{
  "n_layer": 12,
  "d_model": 192,
  "n_head": 6,
  "n_kv_head": 6,
  "head_dim": 32,
  "d_mlp": 960,
  "vocab_size": 2048,
  "activation": "tanh_gelu",
  "norm": "layernorm",
  "norm_place": "pre",
  "norm_eps": 1e-06,
  "positions": "learned",
  "qk_norm": true,
  "attn_scale": 0.177,
  "bias": "all",
  "tie_embeddings": true,
  "parallel_block": false,
  "init": "normal",
  "init_std_qkv": 0.0403,
  "init_std_o": 0.00823,
  "init_std_up": 0.0403,
  "init_std_down": 0.00368,
  "init_out_by_depth": true,
  "optimizer": "adamw",
  "lr": 0.00351,
  "lr_mult_up": 1.38,
  "beta1": 0.95,
  "beta2": 0.95,
  "lr_head": 0.00552,
  "grad_clip": 1.0,
  "warmup_steps": 406,
  "schedule": "wsd",
  "decay_fraction": 0.298,
  "decay_shape": "exp",
  "final_lr_fraction": 0.0,
  "batch_tokens": [32768, 65536, 131072, 262144],
  "seq_len": 512,
  "doc_mask": true,
  "train_tokens": 248400000,
  "steps": 2713,
  "dataset": "wikipedia_en"
}
Each number is 128 + 32 x the weight over its row's rms, rounded and kept within 0 to 255. Layers, rows and columns count from 0. Numbers have three digits each. The size before them is the row's rms in percent of the matrix's.

# layer 7 MLP up, 960x192, rms 0.161, rows 205-418, columns 64-127
085:113130167124094163167122144142132149100092089096116124070166100111174116127089095135142117163058131146134112123106105093125123143201142167124104113162119147101086135131112081166141140089128148
098:106168137139126096162128102085094099105150113147122179177118140128122123163167171100109118109110175136119099127118108118133126156155115088137136188146095130145161145138104105196107112145122132
102:113138095034102070158105114159155077131088086145174191070104125119156150150128184120086152091126152120132175152131122073159124110196102129054177181131109159146184146107152127149153055098103155
097:085137114115138069135131158097120124128159141135134155195084067077149177147120107144099069094099111109158195099160127088156174145105180149148147127147123121133148160067103121132155081156155155
108:083172151175116150148139218092117120149098133162134149083168137149154124145093154156135090119194134122085115106111106085152154094120121107155188166122096157119092169109125123157149145113091128
089:126111138123116082115125144122127086115128139195124138139092087108121180163143119149117040105120197051156120138078170093184124128121161102113138144145120110109141145091147148101130148151132191
111:115130133133154086157109165072152137134116170173117134160201122165085145179134095180088123097100082162150186153129158125131110062134069116120111130110124116069163112112119074172073134119144167
101:140129115101101130177119138067161145146109117122090110134160121075155086133195132112037124102169172135123162104136138073132121109110092145123143182126159123099090191131148117141140038120101128
089:150161080080163132109120127125125096108091055106131150144101126130146185119123071154109082145106120104125166146094167178161136131064081075128122123101137105130099115083129120142104155139086152
100:094146096090132176147106136126078063138035155112158135137139129110158073146094142151162067146165174063115101082083198097159148141155102085141142174152105146141110174125127110182135150056131153
108:112082111140112084139091133076103061116079115153103201149121117149079143127121139143133113106149175079126071122117142139138158096137126068132154180120100163127157169122128108185094117092128139
098:134103124110194150094129185128134114131127148150119084135114124188121125127112061226083107093181152120120080150104133134158161134117105112152125091122078113094130182118156074084123146161142117
088:115128134186122112119127189136130090097130107134130179171071130158151077140118063135129145062150144118158077059173114068167110117143136105151152183187161169166140200127108063104228144129123136
099:157139156127101087158125141117086088117160048149138177161129083089078113137139128181117129096077128067138093152181151069111172077145074076158158123193139108117137163119127108157125173107168181
098:143134103096140147092130213111209139123114132137098089157115062145123131150122129136186155109195082115131157124127175142160118139141117111164138179110159141094086133131138032165149110080103098
111:135142151062132153160100116147127091099142050128155196174144159156158125152061139120113137147124094127054119132185117100145131117111071093112114118092050136056109155068137117149195105126115161
101:170188100176132153138110139121160099167140131133177157161147121117117142131042108168168124101123135110069120107117104040154129082157089132122119153132101142135141137088111107138112075095151122
116:075134102090128103184111176138158087134113110136130128144151107178141102137145134217117127128163130086108165138172128121180163063159119085092139158158121163113121138072048121113171122120101115
113:163160123123154144155136137114129108116131088186135142074130128132166078137082064149148114104166106145102115116103125159194137191167120116122178138096057135032136160110100085108089138191132120
098:115123145055103077159145121149177146132118102118094129151130146052130147167119107130123127152081089097073127115080137114183111131160112086086122129120076146073115132086116069126160097173092115
112:159153119119112171146091153115131132126112122182157140142129174141158109155091145163133066123180141103037058129129162121107147116121133130124149102099117059103132123106121095165135084127110123
098:145100166054137095136123117121130133145147134150163079170185124094138067121079095115101118115101110148132169134170213158137107133117136058152131123089107141119139140104087137181079098146104135
137:111140127159144106169118179112127080100111113126172184082191125125074154200070138165123140134134124099138172112178123110169154115195089131126145112148119142081120132074108099111124091087111094
105:142130135105154150155116142095168149082136087125152173166190110166196144114124105100137098137140137141103091143119153081133142116128124144082156141124112056101093124077156093158146070136073110
098:171091131039126094122111134174136126077022078147145099088202079100100130152157081113111096107140132168097115152128211142178140115140123073132109134146150174166131128082160033133116115152102150
089:186144079143143141112115163120084033055113115121201165125136150120158164103121090153121087117120165091164151105163187104130103096153139057135212166041145170128101148134151168111132088085143149
093:144116115055125133180089155105126162134110158152120159147152151115131056172166137115081138156141126200037145124136137112130110088114093123141166101155107120158152170125141115150101141093122121
108:098116143098113129150113172104117130135127164129139192162148151142122103162063162126123092166107077102146152159140168097112172096118139089126178121055101136116101118115120106113136070061068126
121:143121135071102070124087085120160177154070101122137175124134098111126087161135124164131133132146142103123161115106135162129164093073125139125106128099123124103141132122126129162126112120092110
110:126141109136142096101107161137145113078137175152097162150124118097137104196115099103132042109197126133093100157107160145115092124128068054146147173104131090131174121104080091072120074136170168
105:119105136094180107078106090131158111136124176177155141157121154143059124143070124158119076127149114099099145079141112132123159162163104113068174139125119130051154126148086125173133121119071163
101:165140141082212130133120111118143085103125090174146069152134057114195143164125124108180077149100172063127053152115161085172145088100146127119126175108107094144065127146157113072138186113167199
096:161132109122147122122108104105104102104114096163149193187113120091145149145130119130121096130191136087142101143153145120167141069113136106121169080065113122160117120077130119140126089098157138
110:136090138130097109098139197115128134100100140149141138162141121117168156137096084111113118085171073156137170114119134162127148155136081125118126109114136148113165153046106103191128072127092158
096:102144129120120117140133120086101156112122160118156137181203155173088152117080095111047111103137214161133050047142157146132111143131168145146129114075098182113161139102111110147195077051101166
108:171062145071110136155095138115126101104134093133111097133102113105098101094119135163114102165113152084145086055141171133145145129180115123113095116156125099141129140096110068077123177101132127
107:125126144093129145167120126140133116140113146126132147183145078141113082119131082168106112082085142147084150169124151146125139174122148105173129136163139141094143129117122120148114129101134113
126:153112098147122148120114114106185121119061118169138137133139091186101119193117115141093131147135152087098189128123157160114201110071103116087125155121132069160098141117100091116091126143113126
084:120097117123118117102110155128112174143086046158133124125115123128146121131099154157123093164120111162160112103106138178157164168141152136115126145168112103110113136098063140116114147094150177
093:176140151071157170128130153134147103101116122124173130105167142111091104158110138120132072156134188181098126116183106162114133177193140140116120182147094117137154146119104097087100143106165103
103:188105129104111170124101107120083148150122138121132092183130063174100144141063092124113102181136121139098165106146130147127176160114116123142164124098089052132108116095118108164147095094122101
100:069124133135153139144132142070107107072133165111134167165177142176147135128139138207143079084141144095113116117157138136103162099163160078121136079068121142117130148048108120133142174128111122
100:094120178160133073117111160122121125088140139135126121191106052107154107150073157156105102072142147147108053130133173140148138115115164061143101107081118133034108139153123129125116090130141147
102:161084113090135157181122165097197116112119114133167102119150149106087159127134146094136131125127195062087145094185192144175160161108105094104138142167156127156160140080120076134144114138092111
111:144113104095156070095102149102184161136156168133139090130149112156139067141110146144109111164083106178100161132147165119124135162131138101141136131116068075108127152138143135153103111103068165
087:088130178081116069141132155133127175113118107142141133128192119108085129115122077105134137149115174162117169166071113144138127135200151120176107184133094075114153152100130046082115102144093147
105:091113059148092054137144091147127138044124131131145145134106132143115134116125152115116087132122175138097090061150069135115255158125118148098146086105155122126142128057148114153159131104149148
099:189148043119144190130085181135135100098111127144103127106122137139126098121128181136115069120120129152042099133124141136127115088161126111079148135133085107089111133098113099181110081134132107
084:110136147171159102144121193087124093134145188129130117096147127114117129159106093153099169163168159091108033070137146056119134095105172148153184177044131161107104118134077098126161121096135123
097:132155130093146170122142172150121078129128180152150147130153117135122163157117098134153128149090093130111107122132166177149113182131171075108133112076081162130117136168094072110075122073099073
107:131101159168155127198099094105109061126133118173129194112200139118174073115103108150141126142197131118107102116104158116153137146168090106101138135086076146122161167099138088120109110070115144
093:098103073131132100150114177125092157156107134136123123096179133134112059154164102188133115071138119166105139113119163176137156131132123118192127072133099135098143133088120141223051133125104070
094:148143118134153071121133172145152107162148107108141184173136122139103165157077102133062138175132096059137081109147161103175163138114147153109099104113094128045110146130092067050163108111093141
105:123062141103161090081119127157133115110160043133174133143092117105165149128103145144140112156158161065117071180221122106190164081101068068121153130109132104118084125110125112103166141168125146
093:125136128093136071148136134099133114126141080161154155151099154138060148147151048175173137134148100106078107115144140149141129158134147081123116143092170138124117162105121077068135143060135125
094:137158128138163134165138187079170153151160109199156150139129100078112179145110144181107121042101120136082122177089116116120138091140103128117069127133112137134172127063116132183128113091155145
085:126100175136120123166131216113176127098168078162092196131091097144154146129118123105121138160116091067100120191153117046159105073112119064161161121127114136151129123134157117101149106138154178
111:125104127157102140130099158149138080146135072134117164134119109106156098137121154139132125156145068114146151175184151093150128097150112112096198094119113167118072187074096104134141147108129125
089:142137158103195107090095152051163156132158168141179175097214093128175109137080166152071135164098069112125124125080083093123137081077091156139139159128052128095147176104125122183129110117123151
105:202123143159121140113105176110133175109133116142127082083109103125139137130090134174094084102114131148117132123146179190114156110148100090133156120166094088112155142138119067135085066188120158
145:147108089141117132125113118083128147137118079127182153179149134142110118190133079142052123156157131141127140129091135171172116153144091110085157137101119131164132195121068092147098087178120157
095:199060108081160114158134095100172183112094124147110164163081102096154169161147157145097129114126157109146100151105127089118187082152150112090087123156123100082135132072120147122135125142142158
118:148107120139181072162103129119144199115097113161135076172101071135134113173144059125101091088107134112153127059123146173106185116141156096120142130146154055105139113137139087097130128147109211
081:082062122124148169169115214138114074101100099159108118127126080159131079145136128121110117193153173156088118099123136148124141089166088140088130091164127189164111172127099163127118088157156174
096:147124181089115144150126139106136143095110144147149111112104109081148086133063167121112117088176150151079152115098133125165163121083091140065184143075105109135123129095062127110177088155109110
101:153159136107116092119101111082126136145130113127164207165133076059151144216097123167130084123137071134149157158138150142095136095135143110092123124147108106158129125141083119199135145103127106
107:165062137080135140199104127130155104123139109148119149131120149125122134185099119118168143121149137128102110119127117088162161122153126145140181150153089136132043127112115092137139093064141183
091:095093109079088172106133136131149179094093084180151149153105149135135107134156124113120133121146131199106173131179118119154128147130148068113108144095120123129139182091132144120169122091136194
105:108114151147230143157129149148184042129086177164139181102147144078120114195089156157134031115104098106087124129176206114118145120143124126152123081109081131053146155105112128108114152156136091
104:131108152080131151114122137114181167079151081146153163124176125138164119155089077138092115141129097148119082136125124143108139160106109139123087128063108075054128123062171107159106107118114140
109:080097096059114178130140178158160130114107089138107137196128081169128125158164143172095143176100143139136114129136134090134237122107113115124142136107092105120140149163113144155145171100118166
095:212116083154194078105093131130232158157154139156125106124079107109120085142164085137119140122120108121077167137084128138106132175124134112060141119166127084148149137109109108122126125138107105
105:154105112092166163197095124126148131130138130122126183133191115096089089139154160122116113112105230113095157143172161132137088138119122123091125157151130105088118142110099139102146081149098130
083:104091126122175080143124182104146109125142161138090114106093092055105186163122143176110107142146134133141114135178146065139124097105090126134156138215130104150122148098078130151133124130111181
105:100105095175097140129142187125130083131084110142137175097150175162114141121041117165136112200156150078131101092120124123150138126130087143173169105098145162137105153030116095170184123134093116
104:190077192047085148152125114118136122109113132127128160160125142073118167149108069112093125067110137136126094091118164155155148179150092150088156137130075131118097112133104073132105079055097166
101:125052082134188137138125181138141160102029099123165125151141149107147129136137132143096143120157134132112115139187150137114146122130138136140103093142074150059079161093055113121074155133158163
102:088127122062148147152132130074110104138107142146142180118162170156110092156136101166102126107141134118171143026102150141100124198140129075106124151159069132107131154140125087153109156119073118
109:157087102146147170141120151126132141112103141145143103128127117147120100185141153152070125094118212099115158150165168188183185092175193115096093119099105122127140130123114129130144156096127158
100:162086108142161154142103110097122161131087090135145142122193129048133155141095083133121162110138182150096122106130178175193195183141095118077178149109092091084119161127102143128142128135110146
101:184124085158167110123101146123158175156146164148145148118166092070070113163189101176131132102124198149159088054119156168158119165137173085144109102176122078142176117136106070195138118134083098
094:106087096145160105135106141169204176130127125161181168186062130113101106142150092139067133134171132108135059138168126157127177121089118089162140145123116104132167162134143130094119097100098134
117:145089125102135115124107195128147135130095118149137144153118107068149118184112101131085132160149158174105105072132161171174137160107129105100220121046116128138134132065125081136122118138088154
083:131133136099126114145117102089078115086095168121153142200072144100152130097117101104163135088118144116170103084135144107199146128127091119100196132086167089157188149144115133085183061148151181
082:135128161141172107121138129106186155108164163134128123165115097100081130110116150111147123134147133130161100116159165142125107151136157109115135216178153083132198147166082115152132141092100158
115:143093129123160108154126124069197117085135130127136136202118112133141152151157145179119115129127191070131140109129107126098191082126088023154187138098103169136140170127072142106077071153136175
119:224133129123084123173121212113155139099112087145113163106185128140130108161099149145127070109113094144053138119136163137136160142115124133146106123098070110076142138106107144141092061187137093
102:123123110162106156141115167133144170132102116125181185109169125184181095128114136146110123106128151112108179065145125131144212112109093148144128140041125156044085148095131123157177013078128175
084:140137135096122130166125156130128153162080110122165183191111148117122117157117100151054087137116170164101142099113170208157114132131137141124111125168086065147180135125084098158088116160131173
100:124137150140170119134113243096144115098138184148175132163109078159176082129099096150122093076144117097102173134146169130105114153126102113110134173129078071120107145112157094095152157108099148
104:134104092118141069110086177142143112146095097125174125098140160141171134127107116144097156158113097162148104090167175138182208125112102095142115150147102124096099157107103109130129131160120175
097:115165131083167078129095116114106139147132133175187105174106118124106081176097106148108140126149090112085113107159152170123134104149144158063108157154127121116141147091126079179122095158122161
095:129171161121139128160105183123184143138089148102136162112150100105087138146155197130094143120092126155087107137152115100183129139166126077096177113094105110080183132121040076104137074122128127
109:170130085052186099133093098138120141123111139174147115121192146103128132137112134128101151127090143147061116154146114118151129087151153126041099135133074070061167163118107144133174124136119131
101:144120080125115128141125150112146095097072107118140127119132141102155162124131066095159117085094145154095125126165127103156138135204160102076095134103166082150145160140145139160185129137145158
096:130093175118081112126123159131134139087124105135135096122124145135140104145139142107145128156182172147100093116101129140173120099133158138135163183102094144138142118105098126149172065171098139
103:091113107150165126130109101131152085110110133191185123096148142115134103113108091141163047151144151122168128149106112124172186143112107123113155166074138121109164137085158135140143111085150153
084:098109064156142152111116138127102127104068147136076079122097101147131154137115177121179119180148198086160136087138131120239109112097117090099119142084122134155179125101159131096196119166128135
111:180120159093129130095139163112160088162105174173129141209104093134079144146092071168100125136107129159120082056162146131163098163140145113105144195060068101154096135116146080120191104078121145
095:188121140112111110191139165128101196096134116150128140150135100123112092148107100165100114100124141215159142116073141138176164128174184121127133160125086070067129129104119088131128087126158132
108:116145147098097142125106223152136109109133144136096178161119110147173099156139182151144099160114111138098159106155175126123112151155068107088117125110117059103113158123077119150138159087109141
097:203098138129144151142114157090141112130128083163127132181104120048116138144141167156154139124157107049158045086148128072132180073105145135112198179119163082134098154089113120112121128102143153
114:147095158099098090090139114140124146086098047137181166160126136127161083091081078105090119104110108181125134110088170130127123103143131101154121125120083093119105109104156150174101099148114140
082:115133118119095146120106125147139092122090134155102171133122083113153095170140131123121104140138211080088142110165166100142187158159125140099163223132178098120129160113104114116148131062119175
095:204136164099141110140134178107125142118048120124155155107138080086129162116138130114142137107155138156140138090139129070136158086139135091096120103106173082118107138116138046129124094092109142
093:155142089134125132143111162107145127122124052167131115147139111165110130179093131121132124055094150097168168097176169124188139183112173132088113157104068109137152140162115141130115148092146174
114:195146125108148148157113119130175102106129085196124126173154153154133099174096073158141117137157138133109136139155148129123186173115093141084114094086098108147138131109159086112093128184103077
086:091134111165165072139111135116115068148139176161154213112072083079117095171080159142113067135182162033121122069102163099142165044103115125147188161141162117180107164089080131123137130123130142
089:175062099128131105191092143129080131154100110133125134170151111128144104171123113170094158103160136111158086124107148194149122195100168128180135095125038126096110145129129129133066131109123149
105:073115111128096140093119164107136096123144141135125128201158114121067121141097158133069094121199154133099109121145165082168105156136066115152138126142126063133191122126087118117150091089129097
096:185113116101124113087118134133194143134113115146180182131094099098092125160129091166140126104181164062135094017113156183107107107119078102113146113125113052111204117133129120096094112128112152
099:188151116138045157121144128108113119094116097144141176145164134154147118138079069120064133127151102115065137140135143094138149111118056132087160116110133119098117154093138137129141096058111169
088:081025091092142138217125115115136055128038108141121160123101100076080089119171132142124134141202182073152148146125136124144163135189133120179167088148131107125070133132102108172128130159086132
095:153092113124121121156134149147137206130069114122143158141112047158164110113110097118109128182124117089122106072138151166124188068132108114176118154140164140049071148159101112149110114078131148
096:113084092113125141100132187123112092139110116116140130106125130131125096135089130149139108142155129122120109123148117138178181119156113158142151109145092176158120134142071101144148088113152158
105:123139151132192131122123116050095127100123144151138116187148070127140131120142123109120111091180132073102082098115130115089129129153116081165202199084134150136118179095094144154107117119135209
099:150126156157157092106088155082142126117129110146130103165096099103110042148074075175098133086125114106118134164132144102136097084104164078141125145126089072121176143121159129112143149186137090
115:149166160115121118093130136108108114139103181142144143138176138118164127152063114174119101159119118102039179115138152146133140112191137115063076161062073147084102139128101113091184058053108102
100:119082128084161097134122123128142101137110159095163125136103164112116100139151187125127111105148150124158147123119133153163121079090072040170180149125141099165125136118084153123109115143121074
097:096106124133153148155101115117109114165102120141088118144170178122119082140139129137125171147131172113112117075134160114153155177123147102113158158143069176130131138077106145200111095089081087
113:120154123126159084097124128164140092154099118128143207147160152113166123169048098123123096109121145159109127107137165156193156120119083085134136141147122082128143127144150058110154149109066137
096:096089161109084108107130125143156103107103166123166154108116140158124160133111124139134102100170093123135190143152099067143168152114106038128196177099179117134113158156118115126132118114122122
108:146151116152119128111115100142119118136093083164133176138176155136124060175091157128093106142133087145117171102147140172105167160116132109110197146132078096095179146124119146148151072077126096
089:151152147107147145151118156161169083059115132140131153129134135139179129114163075159107104162133150148079115118086107099100171090104103100133119087083103139073044109080094092096124133123195134
087:139105116167088129123109133103129133100103112110232143176115090103143172123085084124129108110194197094136139114144086123193120084113082078121183132106169066128103148119112100138204061103109197
106:093056148150093152121101128114197134137077126134171068157124060126101089146104104137154155112143160151146168115129163157179188104132074100136133107174138073129091134143117118147119130124097136
096:174105093143137159154110197112183179105126083159108138102149112142081155162153157143049123077168077079106118110133127115166150137141155142042133067160114143125141154094151101134162094119110143
085:163135123164142116099109215108150098139094135150128129154077133123124173147119145150102104170154171049122116082111094099127148021088116137105151097117137113108127130113094164097170159148159118
124:147139149166164093134121167126121140147094137192203093171140096171123123152119094204100072152118128123107119151153150118199160147122135120147185153134101146105096153097114134089088150094100123
084:168098105162166082146104181097140143140115121137164075124118133148124135117100135123090046174185157106125129059119135143120092118110050130118118149162177134062046179155075139085108057124148195
102:117099070133174070086123157149128092159127144148147086151094108131133161136138176117132094114115160086115163174123178134159165154103154133125149150109144119089128159111082157129128098134130150
106:158115129152163039081072140140125099099082146165140107150126104113117145188146147149132059124171137131146139117123188145163167080126135130173174148078177090121120124113096144101090123140096115
093:171060128088183095145133135129135128166100124131140122149120125168066112135161068122107126105128136138154084113165138161166133107139182134122109105109151144097066136132113098133132124145110187
103:089101118102121138143114149151156095151154152148166156156142143160122140128110122136150136152197103124127141177117141145202166113096158041103150111127088095078133148151100122096102157128105153
107:161135104077128145151137168142110112123097138144171079129125092134121098140106089148142072088135145139123153081184149133155090119130073115087109156080125137143075133102121100153170156086133128
094:156133080151130174158112151122170112132128118102121126151166078139159103128132170144141159140203171163112143060092148092121093133130112092126189168127176125146106107146109105125159094075102131
105:173114161150127050133110112135184144123109169171187155108177121097100094151095099195139133147103175164102145094135106105145161105140147104150106126142112101074183150057120128129121149094121125
098:176122142072202145157123125138162181110086118109177099145177099089156115125115125102134108145054155161137113041138151083163088070118120083149102187161131064108121131130161111158191096127048161
089:098047131175108124170103207110174128107144118149104160126144074142150049153108139163097095080133162077131122100129157100099165098138123066128160146153138138166167150079095119089124089123156170
105:108096150129147112159093149125152055106141085148141153153101076134169150132112139091157108198086095037101086147207135085123200111149105111088153173085111137160097156073089053100169093074133152
109:211103113121100163161126194136163121108106085137086133107167099119098106122162081105111164126114156162077169157131154128152156123176103116062115162115126116104180132118056092154086090097115123
095:152107104121124158149088169157116158086134117125106127221113087114123135142133128129106122065124178071147115144127147133213143075141160093106134112118083099138171118119128144098136138093132161
090:157165112066043119145134179145094121129100091120129203138098132138171112120132151146106126092178122128138103145151135132132144149105139087080129150141090120127175112091101047121120140164088113
101:149110165130142101130122137139187103108132160149125112106143159143189119158141098143125051102070130158106185128131125106101153115128155125112191114160108064128108119052147117144127140210119115
102:085096134150107032097134131129132140159122127139150172094137072180144107116042081132117092122122129077147106107115168151133151104127145105181057192128073119081113142120136120153124148153122185
090:120147129090094169128116175092100151158125064140125179190161177199148077134060150089067107079140078106087124130085133135115107129107077106109079122068078212133120178088107104156102113117144181
104:142114128117108106171129121130178086132157102141104210174123121091159117164118051174140096105087088078098162137183138098133187094135135092145180115137126129147116154052110114188160160145098151
110:154132134119101132157129098105185177115099075176102146121152097105138067147124091132105085163145137119157143158078166115117106103100085068153149163120141101097088135128091100141115100066139153
101:077143090164131150164122143117122078152128123144122147126136129173085130125134111172101112127147125118092127110152112095113218153149148093124155104063148196147073133043141098195162119085094150
113:098099128168130172208097150123112167139133137156132125105116144190144098129087132140103095116133109142046179095141133104150214161127104137101214142166074081102106140079163134177193139080112180
097:164154103142160072095074143114129163098115073152185150074094082107083139116092143147119033109146130059125105172103133121181141090093154081092146125126083089075137153177103130116156076145127100
139:127136073177127164138130170133160149125079058201111138163114154130069138106082111142103104117069124113101144089147115178095145115172165123125161081170107115111133123132145122175107106109111167
103:106088080090152131117094142128152183130140169120162111134151113148157143125094120134145125132169097200128097057066148206140130169148099105135142096139092103135153160146118097146110096065046134
088:130113117143158092158112144147218097095095123151149102119115125118130110165133157164116140118116146112104109159174118040147165151123109161103116096119059151086070123049147130115187190155081118
084:126143124105155081160086162185172166132117158156146071100145075101116087193147119129165128087128180135092135105114194133107120177178091146049151137182154057113137143133043106076130099112111162
126:129124129101118136160119143108172128088067161139142073188173108140123077184169072100137157133160161125050135110120137160146106117130154117077147178053130060083154128119107082112127111067124109
103:163112130119120084160117097120112083145144047139175151099082142066108144154050147162109083150124159093144165089136148145144127196131126114067140149135117110076102149148118133111093102141105161
094:194114104076145143162078172110183181106132153125129076135163107071086100116139130148121143191140172134104109085166134095141117122148173137137097102176105063157179126135118113093153074158106111
127:194147133083108118162098107119204054143123153142145136148126062067110118153117133138150082147138133108173117154111152092134197114115109070164187182164120082155133158142065100158138090087132116
089:100156092105138147121103138161138125093171047166145139090147169174152062108125129104169140120179145133158146139088132135132100163191168085111139209127095124123149164107120080188114126140133120
104:201072105100161113140106160119119173132131124150184168161133144139104107105107039125054110183112142112130077075086152117171138177077117139119109082130130141094126124140148110102143065158102125
088:072105136164089080104120144110138155130128126171149112132105126134109105163107129165145145105184094102098142187104115133125134136112120124127174168151125137082159148069135118178132149131098140
100:117088159136189090138092144098176107125164119147156109092128158050110067123112117142101098147134121128165111152073127164152184164106119110070156125183097035113113189110107075158150124111135096
116:146067116080149086121111148069170207121126149134116146144151145210138139136115078150022117165123080140134132093114113139142143059101102145088132123165087102049176147107131091140098105156102123
094:121110132100164145197128167074145140101103181169130118177141149121095130172068150156109093198135137095150165107161167076105118189112102101158116215093113118146104141164127113109129096069120111
090:114093082115155129122110122166220090130105134174131164109135135068092111121120144148181140193140154076130083143181184077147181144159061136070131154100146122112109145111150134126179157082103165
089:129101135149187159144123165116130095106113183123129160136109118197106128193124159149035108136106177093139046129138178091124139098105130152116138117070095120095128114121113161127118144112123153
093:123139083093167111172088125079174161089087081155166175169153071103127082186111109159100109106127167144084119102166172104123178149132154095086142142060093109131160159099129099155147111119089137
105:121091099079175112148119104138120184108086087125209141085108074142112151112118093148121084138141139158134139143160120194159129130139186066117134102162121092146189140139121106126085144156115185
108:168140147150154133146110199099144061126152173152132080128195109095126127156110133149057129139156157066114158093124193171172159103153080125177143162165164160123096116092164099108121141129089102
096:117144100104116137155126139141165131091106108138143201150141067113133097190135144108134090082129223117091127130090160062135189131109095125112176170167129074112115158168113095174147076168101144
120:114148082095196158140098144121161174127121129108140112219185106164159143145128053117122099113100163146134127116097136096119127097124163159109101104121094157137134120145143097167149133097078130
090:109062108098181140113119164110184180134130158146125139193112132170087156168096125142127128144156136174105105094151120126111140164092109129131123083089081134103071124160131127086142094060075117
105:131163118091153079197099123136147121079095155150120098135120100114121120188062117163152146134136161149124137146135212110130117145099074072176162164131112115118137139136144086129145103124112156
095:116143122164107078111117088086113071123092046192121169095135072112164142147132183134133033106149134113124112157122112130172147104126147123106186184030085157112155130107118149147135121121176115
091:113166111173152107163116113110074164100149148140136103138105107132078093163117101157076119057112154053121157038138189106173166159165119160159129172100148155140054140073090135182140132119121134
103:130120117104158139126139099144135098132101180171163112153176112111117087154137104164171109098093178164143127083118175129170142188185145128137178160179089075159106114117126092150100184066109089
123:152067148085164132118120130073144160114106138162140116174109070118113147156115104126064127088109203086147071155128140173146177127107123051146141127066117137128148119137146123115113116194102129
105:122085110113139060198097143148182155137082065164149175097098134139051036134144114170138110150107135099157167161154107080150169173140141098121151182139113134082157161149073099146136116087121124
096:102112084141181114111103168132116085143090066123135146131061114192092097097111125183145129159132103026114077116156140099158123122093127055133155130115132122139094113117139128166174160116140121
080:121128085112084131118105126143139159122108085126121153096155090057156107111115136110124097137228179117083119167141156069134124071139139141148125096140147134130111139084116136183146155157132118
091:139145139152172088124090142121167109128138131179147116077136103096148089140077123117171114116134142152104102084108117132120156128161136109099157140178140063137199134109100147105169073128133096
112:169171073125112133154119117121143135178115076193168068087130064060096054151132078143083087114112121089129102118141122104135151123104123122141131150129184151183073142066079093100166126108112154
105:132131127120185085127115144071162136142150130158129090157090102121112142153152081139080093180096133092137112181189155109147207069105128114106134087148122132139128135169151057107180123094117147
105:148098139093081049117111096126168126190085134137186166121118145146111072126129146203150119125061124131154147130138119076095180120127122093149123136190126105107161131109120127151181117135118108
108:169161128078094147128129117137132096146068126146125148123152144121167111209129121130117111171163144070064104133154111172114152102139137083094138125036126096087078137121068128141145111110144190
102:150078095094123119126131128127144084104109145168103138090155175168112081153127058120109054139203203098143109151145137130128151103135150124112145137064109153116090139111149110095136135118109117
088:170113120134132131118139142083125089131139140156113130161118126119034132152168176177129104072180187132134090135204133145104152124148198137100145095112147129074109135120123086105189149081088122
104:158122094171118093142115096136136093101117126175132121112141105172134098119151082160044114116134131077101136100202107089191227166135103122074148114121107138127113205058142107130196127151140155
110:113134114105108193118124177139113047133082069171115143144159043079124124184123114123157126166178142053135119065145141064111139103134101113062220117104140184145069154111073124089176148068142153
075:148141082077149153134137102109118102123076076126187130164207175138174136170155111087110137079149157146058119115133150159128141099102136141074080111120051161116141149078164083137140097155110066
115:146125144121157156107134181129184145142109141136135172107171110110168129135112094125111108109152100180067105074162197170113136169127149122139116106124069087031165153141162105178126112141084059
092:115102092145145068118134107082132076111063068151129133114090116213065115160123086198134128105214151064133061048135146111175156085143148086153170134080125113172073139143145115125177183149135087
096:150081060107096060095116133120109121143096075168148160135077154142067097139161100140089113131128132090150159141118124109142177154108169102139122132107152178136182158141157133157148104133127123
094:149104118094113159172094165158117108151112054119108144121132064066077122122152138104175145137189156114076172165156118132144149098107112087118083147103143120129108132080111094179151107134094100
095:146140071087139084136107124137161054104083118207126169122146101117124139126102167174162124202142093074110093150126155144204119092198115146080127134114078093075160153106142105151113136082048109
106:130150104158180143168119148112157137085137112116130116106168097143175134178025187120114037097072100143102178138122149129180146095103122092127116161168135099073154133102086123172153143144107200
120:111152097083097128137083114109089106098064119142161141173102104131118097161068160150138045181151129137125144133135147093151145083099107090145124128112055121072105130124118144164160169082086154
112:137136114072141124145110149115129181073124171143120120139149155136085101129128149109069099101147158153107086125119128184134157085079139076071124080153114067123166156125144091137106036151106124
099:111094078155145069123090114083189085120083118162136096131232131128079096203118167159155134167145181103113115123181117141164127102100144145131166131135157101093165135124110149134116106143152152
112:178115106111101067135094104146178139134103164164158157102083123104096136139120132169069083171183200138121167141089107143141149100142157094078169110094109091136141139116126137099141134200143138
097:090157136095087127121124132069102167146126047141141144174173046187179076136149122169182094107166187126066149093139129108117136147089135150125134133109136162165114156068121130202146131104124168
092:111130101115119131104138196123144135081117116161150138127170161134160148127149099119114127117219181133117143173126110118113153107174128112088152097092145133169110176070137043122121106161107149
140:142138119141181132155096177110143122135121139159177146164176102112116124161043116179119099103168143090089111084184161122166150168151143090142103127150087139142113142085079045130096136075089160
097:121124085112143169165085146125127138104142140159133142124180136069122110180123111115150060139141145173081084121141099157134105161118110103119118109106069134030111140068132137187122153095052111
107:128126130130144162139107148139174167103121152149113100173185084168131072148115063098108129104202105163066101137148141169138116144124153112093140149115104095151121143121152110153140113095074117
094:225125087130118115133130166117154184171131113115154122099093119085109169121111100132163128152157192088155105088192157115145135096106179149123170176090153149137078139113129139092156094078123131
112:130115187098120113119124088108137129073129139151151087175126175112151094190163112113142094176121176127099129147131101153094101078194100114092193188062169165110185155149113096152159079113121166
086:104192099172168166110116142119127092134157135154182163164132149143118124135146143154115108119064104153011115137135163152101138127134074179093151126141098112131165136071167138146113165144133057
090:089122105167157116149092129095112160152077090153130121093140091111078092156066130184104116096168124135135087099095151156145136192124176131125105110152033140071132144137158134139133140147058077
103:080151138091135111150122127132169072128126076155108137120215109114162111139144120116142107085094129122151136117079142066126143121119136134130142147115064148131145137082127115148092144140092097
103:120154118087154092093090111133142126113088072133194152117114103163156110134181087116160049109192119120138209121104161173154128132138121113061113140070124172147096151088093114142120100056108127
112:138142102118168121142101094107181084091117107145130134107150159142150098168152127147107104089116087164121117108114148132209168102141160132139143159188123108123126152028140163136110117079120132
114:139086129140113127132131124107204138158102127182144158131134068107097138172136099166152114128171139130138152060107137092146172088202121131109117192095139102074166132163106106161179087135101094